config = dict(
    positions='rope',
    bias='qkv',
    weight_decay=0.03,
    decay_fraction=0.598,
    batch_tokens=[32768, 65536],
    train_tokens=361300000,
    steps=7416,
)
Each number is 128 + 32 x the weight over its row's rms, rounded and kept within 0 to 255. Layers, rows and columns count from 0. Numbers have three digits each. The size before them is the row's rms in percent of the matrix's.

# down: layer 2 MLP down (transposed), 512x256, rms 0.157, rows 447-477, columns 192-255
# gate: layer 2 MLP gate, 512x256, rms 0.163, rows 448-478, columns 192-255
# up: layer 2 MLP up, 512x256, rms 0.162, rows 448-478, columns 192-255
down447 107:155174147191132176101061130130118161097134106115144137183130183084149136078063113069148048147113138171076139116078166151141115148132094169152152226092133057113105125152137128180122119141132156
gate448 094:170113136128149141114107118141149125142104169086149180150132109108116165125079089128142107192139068145139137167126132112113130075099120210137144157120108146104161164125129087085150159172166148
up448 093:119188099094158116166145122181132142098158116157090099136135169157129110098099114111142129180151171134097152178177117122149123070120126129175093112116225123140091162082198114171171175128191146
down448 098:115127166107143047133074125105095071119135124136115124129146148120117087166118073106147096135129134181126131121112099148142083163112116130094128194103113178118105101085158161207122125082054110
gate449 099:113074114150173103155154109114112153188072057118087150149175190135096139117078094092107115130210135118091153088114128176170168126066094144139130165146111142142162102112121126167116124185174118
up449 103:106182098058112187159119107125137113107140125103126154145089074201145103151122173113073154136094078124124099061138109153081132167178156154096156128102163100189153103122163116151094129152114154
down449 101:156145122112111141139092179152147107112160114124129149082093145102069113089160169086155100041099119126122172111146139153129160122145181106157065105105147120149122110079135144103143143110143122
gate450 100:105143122132103125096095127102090114146134095125062108088129159119137096131151177154116137116115196124102078180147156161104184160084104073079100078131143104141143148118128066138175150092141114
up450 105:106153114137193086132113105112147162137092093066066130194091134133142119080170136150113134111129129132122112081142129112055156106150062117070070180086171156098156152169111134186180160161121076
down450 104:142172127162089136147102142136082136151109148190117144178089073078113120133143135201160152141185135158124163131173187071109076129155099151115119121149120065158129112129103107168155122084125133
gate451 087:132101151117127118129064117087102079070105151145152100131140129141072099132150173096086167193083109165075185069167106150188143089098166123099196118129181120117120135148146086128122119088107148
up451 099:127197136157110102154134090158111150155096141176169095106054109127149153114157129163088140092136108185139136141098144069178085135118088128159164124115117116079121162094102120076051094179046123
down451 098:078105108070114156149119159151165074047121179108124091183173128125153099198171149137153166155106134158101106136148103109129116104105165103113103118132118108118141102147105154042169143092176107
gate452 100:154075146147116114130073181171160158099127110179106083090117085109196076148124147116136172184127165186122141142121133139153149189105119079158146122162122123113129147118109162125141157124091112
up452 100:139134096106148142111144079104156167098117082118092103153143129157102129090171151075077136134106078175073154139161120154150208117168123154105166141081152111102082107120190134248055123111166121
down452 102:115154146075125138124095120160152087082168080179145135126175053137061173131098131155169167056097147126125154183151148178102166157071097131127155199102141081118109176115144133104171063077139086
gate453 102:153137156133102164101211110036101133124193089121160133140160161186132179168147150112106149147106169097145176139099137144112145167104114174103153150175084203061108128119154149174146153152140091
up453 103:123145092138125104138139122143111120087170164147110155137197117134107093168143126107134125150090067187108084154180196060102113144111142132094119103128119130089121104108201132098183130184145144
down453 099:115131136123096179106139158121122114109190255109099092095139083134108104132144090103122117118126153077103145066144121125111075131158100154110149108126167139124141131080179153119169128080102148
gate454 098:141152133102178156128119136131152135140137154157146164153079135090121158159160117073122115126156080119119071150157138101104078142114098073143131124107129204163220124115165102118180110133153163
up454 097:153094098168115168084070154106137109159076140167106083103110156189071111139102136172104146169139144156143153100138124133140100106095174150171088084135117118050081139067182151125159133129106109
down454 099:118170107165093108139142146193106144128101150094114163079124158155111096154110174085135120110081126134087085117109133142096100135131165118123138122153121099101138037185135140079128200181169163
gate455 099:142113114097115028137144123132142137120209109185067112084116194131169084069172170073088134142179143120061150163197177158131105178173110085122076164187140172101127170114140079113154123087132080
up455 097:170092152107088103153142105124154156117137137093130096107136106156116157075116099134141164069100170121080095131100151051160107120143099112107100101129143131119114148147089097089085142113168101
down455 098:124121175158119105139158106167078154156147082120113132075085090093077120094145087093167163094112144099102142156156129093143112081171085204135137056128131176140166143168137112105153128082090120
gate456 108:157152186123124122117095125124109117171186150186096098124157093099104117130104099155086224161120093118119094102099114114074157100173085125067116169084093089214134093136205112104097109138121117
up456 104:111162123159187117127133183168151163151144123096110096154098091185149080124171097145091116149138102169172102135093108128099107094145112134146126114170076135164085125183117118163092064093153110
down456 105:113124121077140104120089127142117086150184110158129184053169116154127131155154103161101169223099170071133095113072080119106168073133085126075092095134072141162094103169156109087136107124117137
gate457 094:111166175161102196185148097098147112136132130119138128105060084167123129172140138148095100174076119163141096104105119177193113152056152101079104133144133108116134070076147145121106150098104121
up457 097:148183153047160156107149162147115131152104152155123111097176087203159133089129162117146123151146141126140171135114126099091091097128137100170146158090156104134100150130144062096081108154133140
down457 096:124132128114112138101162169104141130161148104140120117135104125102166096132118123107141108074113099102099144106129136109134114157132120141154167216111155090154183104128111091101166045108150115
gate458 107:138104107182130111112129126117101159172174160138139098130087153143164099093038148119102093181137137135075093192201124117134135151093082147132134137118116154113119118127102129180135087139120124
up458 104:066113097187113129141118096132122132178116097136201125150064134079128179113160113159115154076110130100181175111133089139168117132116088089164157140135203094184105164105162162091148142166142107
down458 103:128134136110150165110147086073157146143132051108160116135086092106135095113114150108159113106177168121162111155054156161164103081153135132096100244093068097096132185081129147093132184175138131
gate459 094:104131198146167192121094080123096133156113120124146135109139081162137170218138088123149134163139133090126173093086123133072153153149145117128123105132112128114105064126109158120086076157067134
up459 085:129093059086128061108146156133172120116122121127142142101142134133128040082117131096091156068082127159130088122138104119163114122078164095178110179093106111145131177152133114136172124139176173
down459 093:124156110138127095120128064126103141092118234150121125219105110127136109104125112154133149148046119163156186080160111139064163129147168083098160255124185114169093111087158121129116070146131073
gate460 099:096138105150126180066093106130124136147132150178143090167148118135118083208102146066155128182167149123186117125041142175112107102158107123118160143123144138147090111092129136181137160137112154
up460 100:157109141149117090160078193145096080093131108120151180074109118085100169112131171178108112071139096066092119115164154078092119122125181081161118130146085157080126138117145172119126113139110068
down460 099:118126129162170088119112160178125176137156062162088141063113118139122138147173135070082155160148154132172115123145149101097193096149142106108117255113118109128108102148139140103140185143127110
gate461 103:150091155132066153154114159120108174120136123119068185114087161147109150177170096140114160143140135143113126092169115100152127105144152159129115134164174095171103121071186148134212167110105138
up461 105:087068095136134123114075126120071170082107171133034120126107132071126095109109137094122120144129126158130110153106139077100183150127135130150132116140122119101089115162111070127066139128146095
down461 105:136119170124155143114105170153157163104138107155161097118130154170144169098104181108126145093117156131135076063167106140069146176147149103090143105123127182144126127140141134114088135163149083
gate462 096:121133168156092145105096148107155119115162123062106137154115072136169125075058065156114098146158139138160100113103146133108096157212106165152149159164144119157122131164139163102122137139118144
up462 101:171084142146097126146100166116059122151088116156167059134143182087133125073186116106166132070135135100113154126167170140147125166105147124114110171122083137137073161143080035110161124091105129
down462 101:070119094140155163080155138137117159108183166157098097224096144107139133075093139103126142166079087120141135157148128164101148117184139109138102181056177119149172091133086126112116134099138159
gate463 105:172160075191136170203089115152119054149138181131124127134131082152154141141146115117167165077140106144123131137143151132163101119081080102126150199165071135095145104127140125092136112160142168
up463 106:156022154115157157103066114157106184133139120107143134137124118130124124133118113162133103043120150107122069086083183125066148153115172138097124106150110116105126109162139140166186158122130140
down463 108:126148109096152134117104158123161108117139082111093094113115150118110155122203145134159133110121135101107170106122110059118175111139106198131114124148107124170172127087091164117150117194143125
gate464 096:102121171138103119171110150087117126064093122127136135116184135104109111184156125162167168115121139138153121162126085186117155109159174172133092182125170087147170123189144121121121133143065200
up464 096:150094124191085134110134161061178099086187150126162132145094134117081072130185111129210143142135152167098136101127080168186092192154125159100146111172156174124139165072128198141178127107125113
down464 099:120066122150046105130105072122105127057154180094103107156110119069153140166129095158166126137132175143101159124146138143168110126212193179139087201129139140148098152154128156186129117117103149
gate465 102:123171187110135124188118128153184080117158165122164138123182151099140137172131180098114111144158153095100153097146184085137120169140123216084086109093115122111173075057189096173081164094101089
up465 101:133147144165142070145132108152109199108078143081115144144175098184068165127106140124126101193137160102122119133060127051093144126095181149103114132082127107099101094070118129190171119104120153
down465 100:102144125105142112135111163135117118165116158175145143229183144087106118158146165054129179154123100136205133170172114147193176114118095177116144098130142105136124052120111128140155093091091119
gate466 105:105126131107117107113150150133140152128149094153135166166106144116110141174128149170134146101093076114109142174109104157092121137171188119133115118130128119175131112162113132141152127165104119
up466 099:119117167092114133094116108141155136116121102218158144143146052162144173153121135103191119118164161148133089163140072152110090143102157109136122139140098106073133110131110114174150132134138088
down466 100:149177130175144119150122151147135159096126201108108106095142109128135129108119063180174102105155177118093123121105187151187117109160142159158138208128162110168146099122125089209112100192167154
gate467 104:156100090173127106122119174087103122200121123115099059116118109103074152175120118182126105122160096127088116092087139146113137151093106108171115128126165142087129085070118098136188147108126181
up467 106:101136109134123093150142181125112156086125106167141087158131094172099102199162140121091154188103097187125044118193134129084153115094062118148143097172121163131101145100106137136146104166108137
down467 109:154134130140169148141183157180118064140127109125060133078123124089130145135106150153104152070169127082105129176089144157181132181090095121142184146162164197107137142139129124133113175118094118
gate468 097:110082100100093148138127123064086094088172173124153134164145070133145149120093135066116075124159110099120128107131154148121099160119129131112165124085156147112167171076151123153207134117161150
up468 092:082094131080078093097161147087141088100158131095125109125119077158128159090129137112132162155127083138081090131123075133154095150139139053138102085089188155140129133144120082090116109082125126
down468 097:099130103162131204160141100086117154128143060107107110092146103104125086120148155128109146155191160119139134113140146143107095113166168196107133106112134129110138143092181174098139111165135080
gate469 091:117161148130091133123077144112126164063126116106120163179124143158069141170117192106129139133131132153173155149134114187121099063114205142135085118134106093110141105060094120152193082143170161
up469 102:138121119095139135148087148128131167096135119147166092146173107119123099132081173119123050167142135064160085090100118150101092155133130118138135127127108135130155134056037125142127086111089106
down469 096:148094187163179163146113188085143124092177176106153079187115108102119112149144171113143117160086163098135132143133082081106113111149118110121128060201106094153157122085124111139112124163128131
gate470 100:156135184114129140075130121087132159203111131115200169126170134160114104122108143144130145193170095114157165110122136116088149132136173113102122156121137157136129151151155079124083093090165087
up470 099:105151198106110107161186073199137071150134113080103078067085142131165114057077155131101153101096136139157059127121152080133129124111197088169116089148099132154147094148133163130086058154096150
down470 097:184128113145099125129130154179137127122156056168157165037107165119125105086161133073129114153115115122165136117074131128111111112099173146190117246093125160132122103174122136127044011156120146
gate471 102:144126099128175157141142123095125134161139117107200125096105146174157071098191155154140132080141060121060080086119132128112180155120128103098174134117126113106131095101148180183173152153042084
up471 100:129152165160143094143167132063152170087113134146083142120125091100172116215096085101119137150115188132128100177166115102186118090095160138161129209077103148118117148188131074103153144125164134
down471 104:171129135107127151114070134093132156127172043158079199133124083139188103131165145128115106095124163146144160198201147054123108173151124118134117177086105111114143148179175106075137087125120148
gate472 097:182184115141106133109107185142183137128144092142129150162117149123136077084107131170149103155143175128141070131133149097116169102044140105166069093084107101139135092106082198108134088133135106
up472 101:179113156121137122125161154155186122142149083164116091155096170137189144121177106170113128158175155146101138148146123123099061115156143100026145149088113087114115153107159178098150157076109140
down472 097:081146149114107099120174142121160135099131112104134167091177100215097097123138114081141136119133108215175106131064141072118081085131174169151128134071104079116079168156133078118100143160132097
gate473 108:116097134149103120118087134159125113084099200158132127058180206176104173085103166145103145132108135103156115139157082136098155108140077132117115137130148142105141107099124093074031164168157153
up473 105:087136050103078092165129137078135146117093100062161129140108123083134103193091109145176054095103154121091126097181128115176127138165148155147122132117133114165179107110117132089173138081100102
down473 104:086097121033117089106087169098143118120114106096170103166157168164087096113116119166112143092092127096114121154091128081181083140159110100098116240158118106124139132153132137084124130180061118
gate474 097:114133170132154129114136123150110130155157122105134119161123116185124111086195108175130108125071107147124171112103085094104141075131158069129085132154111119080094077143178165150112148127139171
up474 101:146153088143133113126144144137107159153118110114117151146080153089080188112161126132129106128109095092072086119075092126137081134112086137165116104066149177171135165115141104140129157148082124
down474 097:125069097104143129114113103073184187127135127167158128171194137107153140127164160146150138170096115094145136106100177147074140106174138133184122035152135126147127094178078138125138124133133095
gate475 101:132155136141115166135151100149109137115111161112180154048121147205104161143105158184142103116114062078148170132149081133134136174099115168125114156128057114142136177099099131163140129078108145
up475 095:092122127177131124148103145150136178105148147116134090121151160043077142178100125150120137173142081117164089163139087127146080098167125158125181169088156105093098202146154171141138158107160160
down475 103:131102132140144099134119181128107109144152131099123081069147137087152124168148097126173145125125109202143152166127120137104077118162104175089109117116128144086112154174177135125094174110104144
gate476 100:159131203121150135106112159149197117143102123120139103104084128152104077083112118124074082140141132156128104128126085083111156181142133152133091103092096136129078133173118096106139107160144093
up476 100:096161170157113109147161144129133078147125102149110125135110115176094086124081105126125108106187112056149114176181155129208148108075137141115136118141129107144134159146051040112091075115134088
down476 102:089172176025115141111126169145119148119194110151172168240187140139115122087143111130199114123137205090103148133116109170106107160111170122092109142164130100137150139190090174194115174152075056
gate477 100:168099143086118136109132094155178208108129140117142136138083125167120147101151176165147103169109106113132077184087144092117095184141134130086075082146136128119077163113185113119147122136161121
up477 099:097115085147166138077152092120165162057089167121096100158110167195155137153120107099131174112121111156025095135143125188118109154175147110129158114104099098138097121093080084119142152146164134
down477 099:105141117127135130129150163090076104127106118092160115204163138151152100166127124161147148094088155156095213150152122153115110121116138121111091139066157166129128121141091078101098112068096139
gate478 099:102135092162103150127124144148087063175156178096139121157135134067175139084103105126156094105190152111171133094148122120131082144099139144109116109155126134151155148136108097124129105157121174
up478 102:180071090122137119136116137151095091166082145175127144109101118104184075088063150132144163077110115140068097166137140088135107072161149090096155148152082102084123183139151141109138101162117169